Part of a small language model's weights: RMSNorm before each block.
Each number is 500 + 50 x the weight over its row's rms, rounded and kept within 0 to 999. Layers, rows and columns count from 0. Numbers have three digits each. The size before them is the row's rms in percent of the matrix's.

# layer 2 MLP gate, 256x96, rms 0.153, rows 178-255, columns 48-95
101:520428569400396466475559503572520564562432534533553508490496409547506536419502437470498500452522488492533441491569420518538405505443423503437568
099:532487488549518515556497476513509589528511497587539549464471423525511479495524563579444517460593531527465450531508483505450452539419449471560460
106:499529434561548499399411550583452534501507480483529499472467470489507424482535529533400526515561471510587544500547499428436480464637458431477507
091:503499495518526539433496561448557474572457525594531423468413448489550568536516455509392452526495418610511550529555546519458473558481485462447504
109:429620468539448519420546500503565550528572482487395618524512448537514560576499426435499563460533499492571420486508545533493442491509545467528431
107:360486500556447570543539511524569549480491553544518430483496535537506432501541554415435480478640526589506537588462483493535463465571521552548457
112:594590470447544495503536419543426476507539523472470409430494407500462511518450527526401398407466529472389518452514430568512425579482574520446516
100:465528461529524468516570383466481400502491431553567383533530516564493433491592441456530538458581527514602483565618483469459517540615423453428526
104:514438462547504587491591469531481536465515541506518543465463448457427386469534400431427569544511462511416408571429431502509569500519449467498432
100:545442398495506603521525454559455448577606527485422469599523458489487540508423526536458513519570572556506454522520517419434471496476487373505524
106:646393501413514518527551527542489450477494458604388548589515372447493481522508497483511440458519513556501589481473528431489443413465457499487488
098:548402508499561497542548542491461501529515567528598516420511503562416450416471535508541504494565521478539492558496447521381481498597551574515487
091:480487465475566466450558540429564513472429581508461512581572505486514559529520537464479516515574493546536502523492549500579567497628561485463501
103:498501500427509493510457523579452455514566506406509469571435488422556450521472433473465577535555524459419486486476466531448525451556561439466459
092:405526476506503558494506508525568496514529582449494596492504479536557471526561529486488483492476481443474418501531505513420606413472426558522523
085:476511470399454430506501449503519413551528516446526487541447533600484533443493480462398566496439497536455500564450429525476456515547570548419396
096:497461506542449451539458512412577423573508486548522445474511503513553495504459532444539544421574486385508457523486479514435430568498391557502468
088:577458510494528538456511511485523517521561506462508420464491429515529568420494478448331432489565503459508517423514492448474520450395562394463551
102:542501601579459468476603479506443520427492555472493453549483539429486547543547478421473463481529428502498507505469567516478564503469441531477536
106:434428488501545487507500454525564427516523546469476494495495474583539529540437530456615520509511613484488458422490460481475556540592426487575468
108:565538507495446519503469486464490434463450477540436502540533399572486462548486569464563471564495644562445501571614512479536613563513463514539513
096:462501458487482583570464526579482441527456562463578541403551491428491519456494556509608578460481439508480520518462379517527590522550498495543516
106:538489576468575555473548534550501479544470467471378485488489475488581518485496503482509529477429421565588577506565447458647526454531457481526431
095:474474531596498548481541486527500462515430506516383464548555577603442537492427584519510465533499520417506477554487478453510473546579468504578464
102:442547547528575582514446485512544512474487592492496440551495502577528418567468493482580567476507582487474471518669450420508411454451499486482538
100:556460516553525465538499522502538416536469489526511499552475583634598545535477643427452514487418564509527481519483523511465417552460410521542546
103:598466443506492471430533552447501498507552491489506543596444499486459474573549426441497419496500584540475370430465451583540473461584454439439467
110:500496613478437551478487442606550372534487537536467426570498394444449544451487498451527463555512509569449483463569533565473471501429454566504553
107:541478604453561470493578595517517447432500467517467525461425395593512505511490491470548482557501450511541503469494456502483448476461505490390517
107:477472512479475483397559547569546412479449550445524427517434499472418505556577497408511538527550445489550540549469514512508491469470542533488501
102:541489491469555410490443470498454497544522530550460482572606477521566499527549477486474510431488535452487486478509549517518524518508419499415428
104:504514516452481536498502393614460517461575550565435543527494511475461505482557498522493566534435494452462395448547445508480461480411374539523491
107:456503516507516497607510601708471459521492495498415491493463494460442528549460532456466491460610566488553465479503558519545505508455523413504523
106:604478474470508510501575497497420474416459476565495482589588569481507475538499491495414506547487563520509491478543433479423559551466460511647448
093:424385383484533563504457535509461495509481509451556466510486498469434461573472508484504477542463511542519453435441475518449468524515431547461522
085:459471511524513405552503477585498510522501583464399574497496526468517416549492432506446487443466559555582521383490542472542413418464464512557496
098:475500585503514552625545492537504480536493487369497466532456429501586495471480527488476504515452466448504553507464392506497520468478503571587560
084:483405410481547429438481521533504588471480492525504578562440441532564396595599548531536489511548538498449479516541453525538414462514496429546474
080:418524469577398478573487455498464421490585579573547478465535474450531413511480434477457497453527558565493429548489550514494523582510484540508496
090:527464587543520584590544478539535368511512564473529442375499594461548551486458490459502467412528458495452494496510477505439514430573541557414518
089:616479513502489439470604540539554462584465450479455565630443505441545474482400515518534465561459466501594503502510489514477479518561508540452577
096:487471538546479477527521438503470456472675454595449431567506540494515439500606516444528428551556525554518542580545553475439449430476496460479531
104:470554452548582532491499617523461552482583522469520502553410568424395460585486448463441608466535514474450522464520460552533432523515511478481451
115:571388472506514434417543512501558494516526503485471537560402501432508501431461515467470472529548466608536584501475472519441519499480545359522524
105:524471489524579504430426397560535419541453593494523472465608547531468461495450478523556477387467508595534524527525594514409515496552494447473517
099:532526488506583559475487590474488452459550580596510471522516621511565524492491487483529470494528502530535488511553537439464505560514501434490523
098:521411514475463514571509590489534550547487429573557510426553481493588427525450464434558466463473555538582577538439454462549500416510424486448477
089:438524442469555442512548464437507511537485552487578478490474458551516519562501571448603559465537605506534510523514514527471516527589492542505434
087:557517566459497518546478581446475549522600463552523549532438526432509616489438426457405462531498538469453421549472550590431449424515573557439510
106:431524472476372428539539479560546527421546473470419532495406441563499564500475516491515451407558515522506457503500575509453512392517496462579520
093:550503509486530519489434408471508469604486513534562515538568529523550623483517473507468506475486414448400513538564444448463423457503512471538459
107:573429515554514495597536538512482507461517422457525545521367439439529412598459407443505543426457495553548535572500510416463506487471533428565488
102:468485464371498542500534554572494536519367597569415480529471517471578526394459472460476528392514524487526507499508399482537445550563474512589548
093:520543509613539550531522514577465499643535518515514498494434455515532526580517453509403526460562496501526450491590459516497500436469442555477543
095:569520483566512472540453475452580475408407533501436506525476501446565476430525504569515493510414504567501573418540539443539523517554524501467487
100:477392401434425483566525474501545576473484451434461467514518609547538576528467489466528461468531521438533517635440581458474402528563496546473513
104:486504490464448372443578519531448511490515428487522489546511476511478443518480491497597452490542454484593518522559477422475377411470544450523527
096:552501581467401443518433430509472523530447488518542586465452564557456539444474393449517518551517477487517488482527467573463622406505501545585499
103:531514450449481453456473544459457473458507428569386413505504471526515465456536527494502480466545495474522399591479499574432537507454434554408463
106:539576520395434471510483395529487608472478441519517475556488524488555475547500503556530467540557468474387492591545436576462409529509540482511420
116:538586573486463423564545537492546479478507476447460477507485438622573473498517508504544465532603444538458501552541553502496519402566463473582535
084:553496499537432594503518421556552497450474387508483442571450469497432463438580613473428481440524565478490537450514461575487530529584483448483571
079:514505477539473486535495431499504540445489442479488557482484521488483496462408450427574525578488489561464464483435325569460544469450527563467429
094:448531531575447551423480577486528523452497411529477546435564468493467514451506499547536457480445435465469463524513584480414477452561553382440518
086:473469441596479469504360444504412514482459453497451425438412460488510448465531528522487424540504572547504429544528538447570473441456477444400530
107:477527520530551468598499496573513481559483504464509493508513437521406477455551510443564451464528555464435420463506468499441541475540464592517520
080:516567540471576444475516451487419368548545534521482454477423506481545521453646415444537456461535503539493541400484565430557417558503463460534502
099:506546508470482520416494497640475648522403463416550587540506472593467431483447478502390523479544445498522506473478393534535541521471511502536402
101:460528510495443443563465568477542535506414584479434522446471452420505456570510444464523445538438491501555478515496541444519517583422600507502469
096:473458458530532553421518558419436587498490492414517398450464408442482448473539482432453559480536547497438540440467484509504473415491453517495505
089:512425481564451534527540498497422507463566480524610518513513450600512521514533462518482561545525493486500543509553395507544540503518477507499499
109:503538486548496580487446458499423482468507527474503571452447584409393529516529570540547477548470428603417482518507506602429464491534520546579579
100:484481497483499514454484422625549477509517496461504488402502499524619517498436478482541565479620505497594619531569539482467508507520515530488545
097:495483449470551489474548437554557489465467505469581450546527582492443584479541524433508560585449461544450629465489522520331432495473521517484532
099:575445508516539453555545382504461567450536616518577504501468493553501495562531415492475425563536554427553362489461463496549496505536493563459556
095:610503403424513470503394532494479456548480426566521471510521463498582539532427480519559555471455502450433477554562544465475478535425486497474475
117:495472514494480415519581541558519544477419483550619408500431407577482509489484529561582553523473514540568491492501480488498447550600512450549489
113:528437523499593550392465410504518474452530564551423471463537519501478426565493530422577506543512498435534530557481638532539509488545485459541440
# layer 2 MLP up, 256x96, rms 0.151, rows 178-255, columns 48-95
110:524495575487436444392537475523528599517511427480480485494547452460474526532467546499455482548611496498457525473568483471513494516557412486527492
099:556417463576567482527419461388539538446469503479550497446538593506433492468451483538450485445542500422513535508470507453477441433567478485371576
105:510490581448425508566527515529531552535529487527528518543564590430577511489456427552522520470446455428545505450477475489476534512546450575545603
089:564522546553500496446505507479473507423384452566463546515467535534473529486456502465476400496438518521603577491488595403502506595496608480510483
107:516495496538465537467475536424547534484566551477412513545546476479541505512500464503508488549434519560395534530541555544514545529503429448523556
102:364490537516546466499394566483517621475567538479444481462450574553515466466478549445436414514578476572506522501488483437537501454563506493392509
096:493490543607499503468509621431573549436411460499554528527556492533558476492555472475644487526562490516524466538499570437480433428590396451539536
103:532470592438402556570536539537559511577461520438477483452487473519542451463430509479573502516381463442398521492534547558531474457422527581513472
101:604463449485562454623548519438521493464530492485543552408481428475557445507494441471483530472545432492418508515493464488460504426515499489488446
096:526527517400508440433511550555521518467428504490463407481469466520470411537481403509381509411521542460504573508536559499477506471474523493524507
104:436477499490447563563539503524498466453499450532489512538503507452470645517536511491494479448564605466385508492513459531452475527489532470505548
100:488490581553507479522472476496486535546511481532511496470478561417523508517450425557460454454621603486346533529531505408617609475522576535545509
098:537479531522486521562540446443506474490404439509496500471533525472520435442493505531483551529487550442576555438593534504462406463520548614562529
101:544413561540490568477514498491494570482444487441520520438541533521472488476470592519533393501438569522444525484538558491504527559483404556475568
107:529405450474533556531532484562507447468488463538384452504558523535490493444413511485493488580491423473556481486521430410462518517592513489556516
087:426511518571459482507481558576499416455481556397443480468416537507577484426368502436443468518486502537536499488442441584462463486521510535441412
088:509474510491440473530485538442571412580515470576536404522488482502509457511530541429532582452585480425486465520486513517486402577526457495529462
100:548502527438438460427474542499514452574451599500445526378497548522536502524491492450465451429533485434532446442456567495440490502467544449530496
095:518549512477539419512610512496546405474649512511604467569525476545498482540467447475508450551369473504485520515519449475591592501421509505507566
105:550518553528472499479492504528405527452498430573494472485546494454437436468546457536417426484552411462509572529502547499511489472450590483363555
105:515482545520477522444576412575613511530482516441459497538480506422635473435556589585523503513508470418453555481556553469444494472550475489437496
107:459484513534447625514565495540492511545504598477551534395554451478410503577464563526566530544439558523425508444464429531526540490457480575511485
102:431524538463556487500508520528567509412575490528510560473479526620435440433459544546374463518564434434414470509589524484429562500424517512463494
088:503470421384542526536502538465493465449499498441559502491493476512575499499454445458462573478573481596499493480553504527419510454508540441433490
105:490532510607562503577525549467547445477507569528616415522527480494577410592473529495532564484539499533579421490585550492524396439477463472484507
091:497553524471478482465534506575517488388548531475475518457481605475470578470453401556522523520598489528513488645429520441494567418495480552459491
105:560555455449516519405516535524449432582587508510423478478466449506486474491525423507426437521619603520490446416545480506439511393498493443387539
105:589529470536480375601460547425509432524522514494515474483441493509450455509508364482489426463464510494489415565546458458433491501458454455501556
112:529500466476455520477584432479481520579464531513508494486489495533532504514550504487510444489459468368445461533522499509614505519507434451593490
110:510518504441495487396561496547635506448465501551472520485456530428415546516566429440534496500507436539565506508449552540517504454521526576425529
099:611484347442493494471539492554487552505507515469530518493509532495528432651525482447538555488484571527483503380561453574435530547451438586541543
108:484509407440577501536493529521503469479563582510445573499465493399527535535492462467565441461615515473514475476453444418507484525529561541527409
108:474523595460526461587566471470530489466575586439512498548505458514422613549484455492539553447571452447536460570509551472448513521483483558516499
105:568510489478494456528550519492440540447403486549502490611613539513546491541512483455491537524466505411523501485520495399402513472486500432581419
087:475506519470452428452481564479521533543546460486459508503532490548525515375480515565485599443449498542464464502518581434480512616585502402464475
079:527525460457503568496483502504514496565429378541539518437534440506532504494441501538418435506527384610440539552512498554514598614500466519465550
091:415576479496530491527465524499427507509470488559440612445526483642608477537558477442503477539445544459499441575478448558585497461555354523505552
096:534507644518482518605558454433518472461535442508552404421558483491461500334372535508420503455443487467564513501509574433477600467519537538455522
084:481540488530565388475504430431525429477488544481503432431457556506573420550453462497548524533477533507460474519489576586444573508458513470410497
100:490442587464425537590548385541521533498407439513516468374432526507454477447394510461466401434541497487538574503527557466513492487516520577485512
095:587522566434560464537627513518488536461520442433508505518465524418519506392546471600497497499498434424544428498476494479578465591601537483522581
096:475533499506426494488477470478449466441564548524436460547478571521542467532424497504597532506559481544515593582489490507443445473537531508561510
108:517485554495474442426497384544556506525571440417511566434499442500516517413542520581524572488463549463458471464561562481538497513485514489447518
107:512556480523508406491461518477464538523485536516485489445495454596535502542544458535492503435556511351476490570570516454423499506540473643453503
103:444542495480433405562537500505492486470483470473410451516458528496594496488476403514566489553487581425598466495489518556533545568481505563480597
099:549510495455554456501480576430530503501549514588498498484550558475505602488508432562524490539543468506550447459524518447501533591567474475441631
096:531505594506491491480427514488433411566478519481531514469517443395502451506460465500545589417441494515520513551491435423524492456505455660491500
082:464491513575486507526456465472445524473516581469503514487539436465499551509436527537528437455528495508562457533489500506517523504578537557463464
091:504498566517489534504396524449493454448482518540580496455541481506499493402562339491430459489504488525543445360428541560551455481430450478552437
100:514426503511548535532467524416497490578513475579517497477518487455502516455497482594525574605496549439515486454480453460522462596550442526389489
107:558542513446488497583429464540531455568443461519507523508487507530549585531519508537561489461419477464446416554513547453556499486470523378543512
111:577442444472435497601542474447487427456547492520493518528369464515531524508551485414557569521563517565479454508454470440415541535456561545436545
109:390564488469456475486440489481521533557457454501438503461495587509546488469496478554489490466506436479519524440451557369472447515651535537434524
097:522497526445438450535499501504497498411502535501565572521477482519456455419467489464560438608431524496459481552553465629427462536538515501530477
089:544584464495514513510581501538515402384422519544466507478449413449487534419542456536506524493464486481478553485567516437539547528612547563476490
094:475467468475563432449487529483465480479580486414552609480508488485559567538574505516450437478497482520554461480566509562540504537471514439525459
104:448555517496520463508561485461507451503511399433433499565607440535541491518499508416555557473541467473632487516571538483564476482502466484439499
100:436541515543557552520553540546484501372531539518407378536562441484505471519545513513460491434549483477525504619441595422498480480430443566379528
104:520520459465443393455486550476589590598559504488430521503465424512617527510499523580580563457445497521467559506539503412482459558463501504442505
096:572499607508520495515503582457523506447477543408490537521526462564583498557452473380572506453486554534552388433496575546490491510531467473500580
112:514468546500477483487465538535427614499580498539567513452478501529444575491442545438518481471415574484488529486527432481458494534548535362420457
095:494584456509526435403516635475448516558491589537550518415486438398475528578386470415501472536445529529541558511460537490511439469500519471524483
083:407494509478514512502455584505409432475522497417470466586477605548499451512576442481453486464512518464524471454548555528390465539516506504530522
106:526495471493442471567491562532494537518540569476491488623623505421538554527455569583514527478496497429498451449546562483559441638533485413558524
085:532488602551548470445475529551454538394390408602502501437421462560539530489554604491574426438483481490498426489486533457487477471572390453398475
108:515521512508485505451480423509470565458469356565563510454384511449516568494454497489484455590462527594480492518541490468468489461579515483466536
098:535420467536506561453520516591451516467464459582445519462531427480467485513417465494437403531531527535623567486499544402546518517543544447507576
101:531515502446554546496545443580415672535529487520567559527482481563517494486493565531388490542593565474476507533460413452574481491489440469491497
100:522449548499496435493495588449512483499434505523484436381475420511404491481564532504479520606450500555534525538546521490480498499496480422495462
092:502517507538549510502501401539572412552478453521527526433474470539452480553598539514540475527558520608440543473480447470578642536454497485565563
081:494531548515465496506485489493598581504566492536489451545479486515467555485564421540481453475518478541392464586454527574565591564428475429548584
109:498506491413508460510549548483598529553566528456526411577388434497588501447459458516494501470571580468458400445588526451536513416485466489483471
104:596411531545480436440465431486522432541549575499485516424492446473535535562556491448543414453591614435480531414470502542531563408441478558473476
101:513482474543511508475558550486431520488521547430505490515570514481529532432529514556520411529450568432577500515532493559418484530526426631514540
101:511538562495533560470399554517521478492416475563384538480607455507468505524494507509503493487383412481622535411564459463513512533446506457521473
101:482441498421537578474573563459529511518508421491495463457501541563573478447527512429519456575504489458529453502510445538442544582481420424479561
103:406448510578447575468505525438385509490468542548431518549495451460507509556490489536554462549484488439427465500479426440418483486510465570428633
116:518453415547506496482449454566470498527458560412499347631563559592391514511536591538517446507482476484457498515559480434521524474468467453554515
# layer 2 MLP down (transposed), 256x96, rms 0.144, rows 178-255, columns 48-95
100:397502554477498553405504454492393505490418434392453558515532508596384533592473560412483489511428550468494551457581489478501528524457493483570442
093:529521587550486478634447448557523522452505480472555479549478629562562538472524490504559499479486483518422518508526509535512498485489489449549428
097:496498487532569520414490477584482555576445523530574451456551382511426488506503510549446473473549415428553492495504520528531522445544457578528517
089:541516466456561529470419573610519510462459494467460582495532434512484515457480560550497467444532524333482451492519480434556592474409492530485460
101:460400518578568525548450474498481529447490490474479470517513475508480515467486458536528412629453511471447482394529549484442529520406480464498550
098:527483452481494425608498502485474483448534548454416545489493547497526454440554521512495442588505504445460471551511528540481482528475474441494499
101:484465514534541462441512429498475482529529424408460550527517565532444504513523575524538477515469571565445409345517485485375474547405519513506551
101:442506530519448410504556450439479469529434441532544354592500447509482514437484427446540553507478532470518456521497475505480522442550436511508451
111:569524565429466513613517511463463467545486543521552509472534554491511476399450493506504460489608478419380574483525559445522561450492572486619566
099:562494434503501457541456399647514469438557458532555506500485475412514462509407459491476515468492542497450478497519362394519507515466406528501544
104:507424565520515487512550527455526483414522437489495454489578549478431602488551503552527474498516597570531539471415528434493459362554536437549456
107:471454454457532459491410450533559453507571474443518444506512624470543363513498529432489492528599528400406447482528515483486462446463543535541542
086:553584478489463584506478498504469531459617546505514505440474506498431559571492499445481417483490496495458457493512484513540546518429494381439542
103:468481473525578537510464402435474428455441561602443542405531482461520582518529584429481462583516439458404493565482481556476443464500390471431486
094:461483503471468580462510543585480511393538507499566545518471480487438584486532573411516577430539477489521438521370457509593495510431590474474605
096:549516532419481483463517569477457496450589538537522509413523447530409542523566523604496420440512487414540489505440577470497521485498546490459411
110:456468459488527566528493517443566498448552524427471411565454486430498398541546540548552534499507496434553546438440502481504500411417519497487507
097:536432512495434551551446549469469545444543449517492477538564508554494448558461497551491495500475530420562495592585458486539542564567449511476546
099:520513520442549448472562532581456428495488558476379542492512547443450579453439540441424479525546456482457638501526521524499444402485479530469484
109:498469614497465584478658582514508528487438498471450460477509503520585457481498462470571494504480522611463489533500477489522513424658439516492442
101:522554497415458461471466507563495387491466515544552526468523528492470577522551405483497361526459559463526576526467491560445477561437510409547592
096:562575414529450501497520511463576480530548455444463532541455553553449528498508483526446510470483516515494581510543613506490510438451483582456495
106:571528552510507523504547566515421457567429538590465430429572571465457548611446461429503514469501413535568447489483413510575509501477518529504522
093:479460550510536408512553488502554528548494473494356400483538515501563509611509455593478422549630605515451541559557359438422520558604458552502432
103:492494450555480417574471534481513416573470493409470520556546533556488500451469507562384507523500507472519622564451390466462445503479557490446598
100:519446431468560509418495583482509504502480453540557412473434483469435486498560416583500440519493560506439554555490558457507472528517484545566613
101:564522642467531499398498491523541433544453424495513429513428532450494472507500453513498556478548510521491490418537589543390484523514542469453490
113:453496533564480456434572533525556465518488464458498577563501431530556471486464502505389572530435405508464401558455533486556486557507431516528554
104:512502541439443588564495454472494453417507535470481514469552553494568437542501448536495531619577482530478483516556402473505523599516448538479592
126:440390522612418539543519460437486465539488455548538564529459434507489514549530477507517492502410384539554467532495482414468526504464565444439585
101:437460523512492559614446427526537551551511501557540600546479572389483550563532566414557457468505446466558414554502526431581541539501475464485429
109:523410511530577467512522541419533544494459485546473487481502433447541552490527434593566449497453558584520563422451529439518531543555595514474448
102:488494388486437418477537604515471466518465438476488457577515523491486523578430559526575562476525439653452585480408496410479444504565500484424446
106:489521608484492498499490449511494590461496520470475581536596455503459534600432490467458531492483428441535508479490492425539516456420474517490507
083:500579493445470525601559523496543471430482577589529447526493510432472486512560563438502525507502500419422501525513444532521542552518502590550593
082:521501442546542518525502512499464460443510488595474413460430426486492439529480452513466496497507462389436481467527484510485448590512496498498578
092:392533486524455463492424546548477424509488507457463484538529638533566473483614542484457507438561525523521532546492604449593492527521523457507514
087:528496398523487526474497526538486379448353429451458536547483525493471593541513408556516509542532556552410466508593437479428522543483523569567499
073:564467577498527494536552553505444440512504426649478500429489481482516483473483592579507569448526509512463503508513594399435539487510469438478476
089:470484476466539486592411536511409471482507558524420518592535470486433536430517449515509472482472527557576518382545593482580498454441483455505484
094:488534505499561581530502505542616571491539473528479535484486440592523506432502491547518477484546475422533536470493589382510580489461456547538509
096:466514410524497506471405510505489506479511561426513491432526422475511542540464530496563472484562507485461556510422631450571508498534552497468502
104:368467562513523622424541478579505519577453429465468537492448491394522581473457534518510499556447464514536382528468549564538606516545526427464575
109:534513468492468477520497536521566446578506511391442493454457616514420544502500511458471600489533560599563431425551519486513483488455470590453443
099:499506385437508503567510519425464553494476458438397535532516464426476412545482435490550517603538498442452474568442517432586442530489564526503498
095:653524619441528402518576455467528459494574519512465584500544493488475560473408530542571530438587507410580499580524533446494514588471526488536541
101:535547464514463461465513527505524440575505512418566550501467503534532521427461477538444551533424457460599528556546509384516458463611539509478475
088:501537533429541525411449428465550509507545591421501437457537460504449559543397471451450452446549520479542501498538556461495450517493556466495544
087:482448532480546576401483630486488414484530488491457557441577467584542507541522510544509444497450514486514598520450564548504453497436552541510498
105:466553440460564538498610545568508619538546461505446487434489456539497568470521450560563515462565507603522457470492519520530534493457469564511498
095:560494473450482505449508506482542369581514485466495554535517433511537494479490518488515461492433503486663486490399485497605573523487471442444440
109:525365525482520532486535454493457513514527542588490566514467440458522630535519549511536475455510444369445499520494531445554509479418548519601583
112:610455497519552485478571532457478482465480377469586398481499426505469508398454484555415493475462457488381504450548497530445490523585568483520534
101:463494575514416444462463555510520470556527570546492475501520480552514473503489519470520381573505412493455475514493388533497433470426512492453442
103:489459557472550524439456453471502569396467592493514564483446478523481515450443558610488494540486532442662575454393507381515504460508482578505517
090:522462483540545507475398519491578458443477522507528466497491493498448466513429623425471443520466514417530500500530442372594516571600540582493482
102:552533496445528492448489454572484489430514332488494485539553471570518532453476457463534483526545532474567639498561517461527437486512472552550485
105:530510478402461463560507490507446528453390471539465523487528556493478500443494544392454542389501462605499492568493328499476501475533461541474610
103:441448505507466458590449454474445480538523554568519565505477481469579518458546487523535533463509447528565533409489581505424486516439581456523483
103:404473555510456476493545515515483520509452515480527522538541547525622485543462378520508455426522469587387531439528420555514399524469424453451449
105:601557505462553516505414586521492479453591413435527549478500571566523473480510444514526563493549593505469398496549446543463436430547478466544476
085:450488479556574487526504548580484490491579509537505584506499445521541502529513417513568495555467577478466510470441514413537460494419541536432470
070:572510554519411545461477551434533508474532448501498487502333533453492419544481424420489453558516466594514389555537419522448520519451556604471505
093:543474484460511551456581471451439447490446592531490463441503477594488512513493439485531581548581520440604422479517433522620507417565496385523568
083:504578496463433458441450537545456535518470511573557478490499488406533343499537467507492559597525574474559496526576551439558516444430490424568484
102:450474514484501440483459457470482549522565482497458481449429589534456429461515504470567527532446441516443457531476530497503464400429536544483520
080:504507520498466549480503492506413588509523419526469550490492572475501502515442483556463463504584503432579523543494457509566590526543510481558484
098:543477527472542596552502377530427545532592539535539527500520398570483504526462525531451567535654551458436533457457492429499485466452492441430481
099:487582499553491532545545469484486435488579506475549505551524572483550557485450515423524563502518555483449411455476469438514513466527466567451428
088:488516631511542508538513458656481464497489496574452470561507486492497509504574560449583381527576435583494504484565421501458520506580531441565436
082:544604513379508528496477487490468516524559566516563519460461520476466491478512598533454530591498571569528496489547532539555507499466447510480524
107:510571475444548583574542490464474497552566520499484489416540503499566482475517407574571475491571423591417558542613526565516596517500518434548492
092:493452448563442522595396517401512476496472540449369496542418437512497555553525531535470526514531550522510429487377510417464555429503409492561480
095:514481496622465462543506536467464569584492589487459479599483554484549536594532541597531430479431445588565506529484491522518544502496441601600530
100:448538401502386514531512584514550499521527514509456474449596534515478529403523523524483535473468532511359600504509461504426498474530531462470358
089:505469468471523450372500474455551514469474436488544449467572476476543544549402456532553525498576515477518551501557483444477456546399513477543515
106:482456500450437553554408434413556459611615534492480435548520464469451517499463364532516462427580495437544475527480448505484486372476496516491538
105:490486595482560450493536484439436556460479508512532529481488483522478551555504465421479505483532536409542505506490501593500458524366462528446430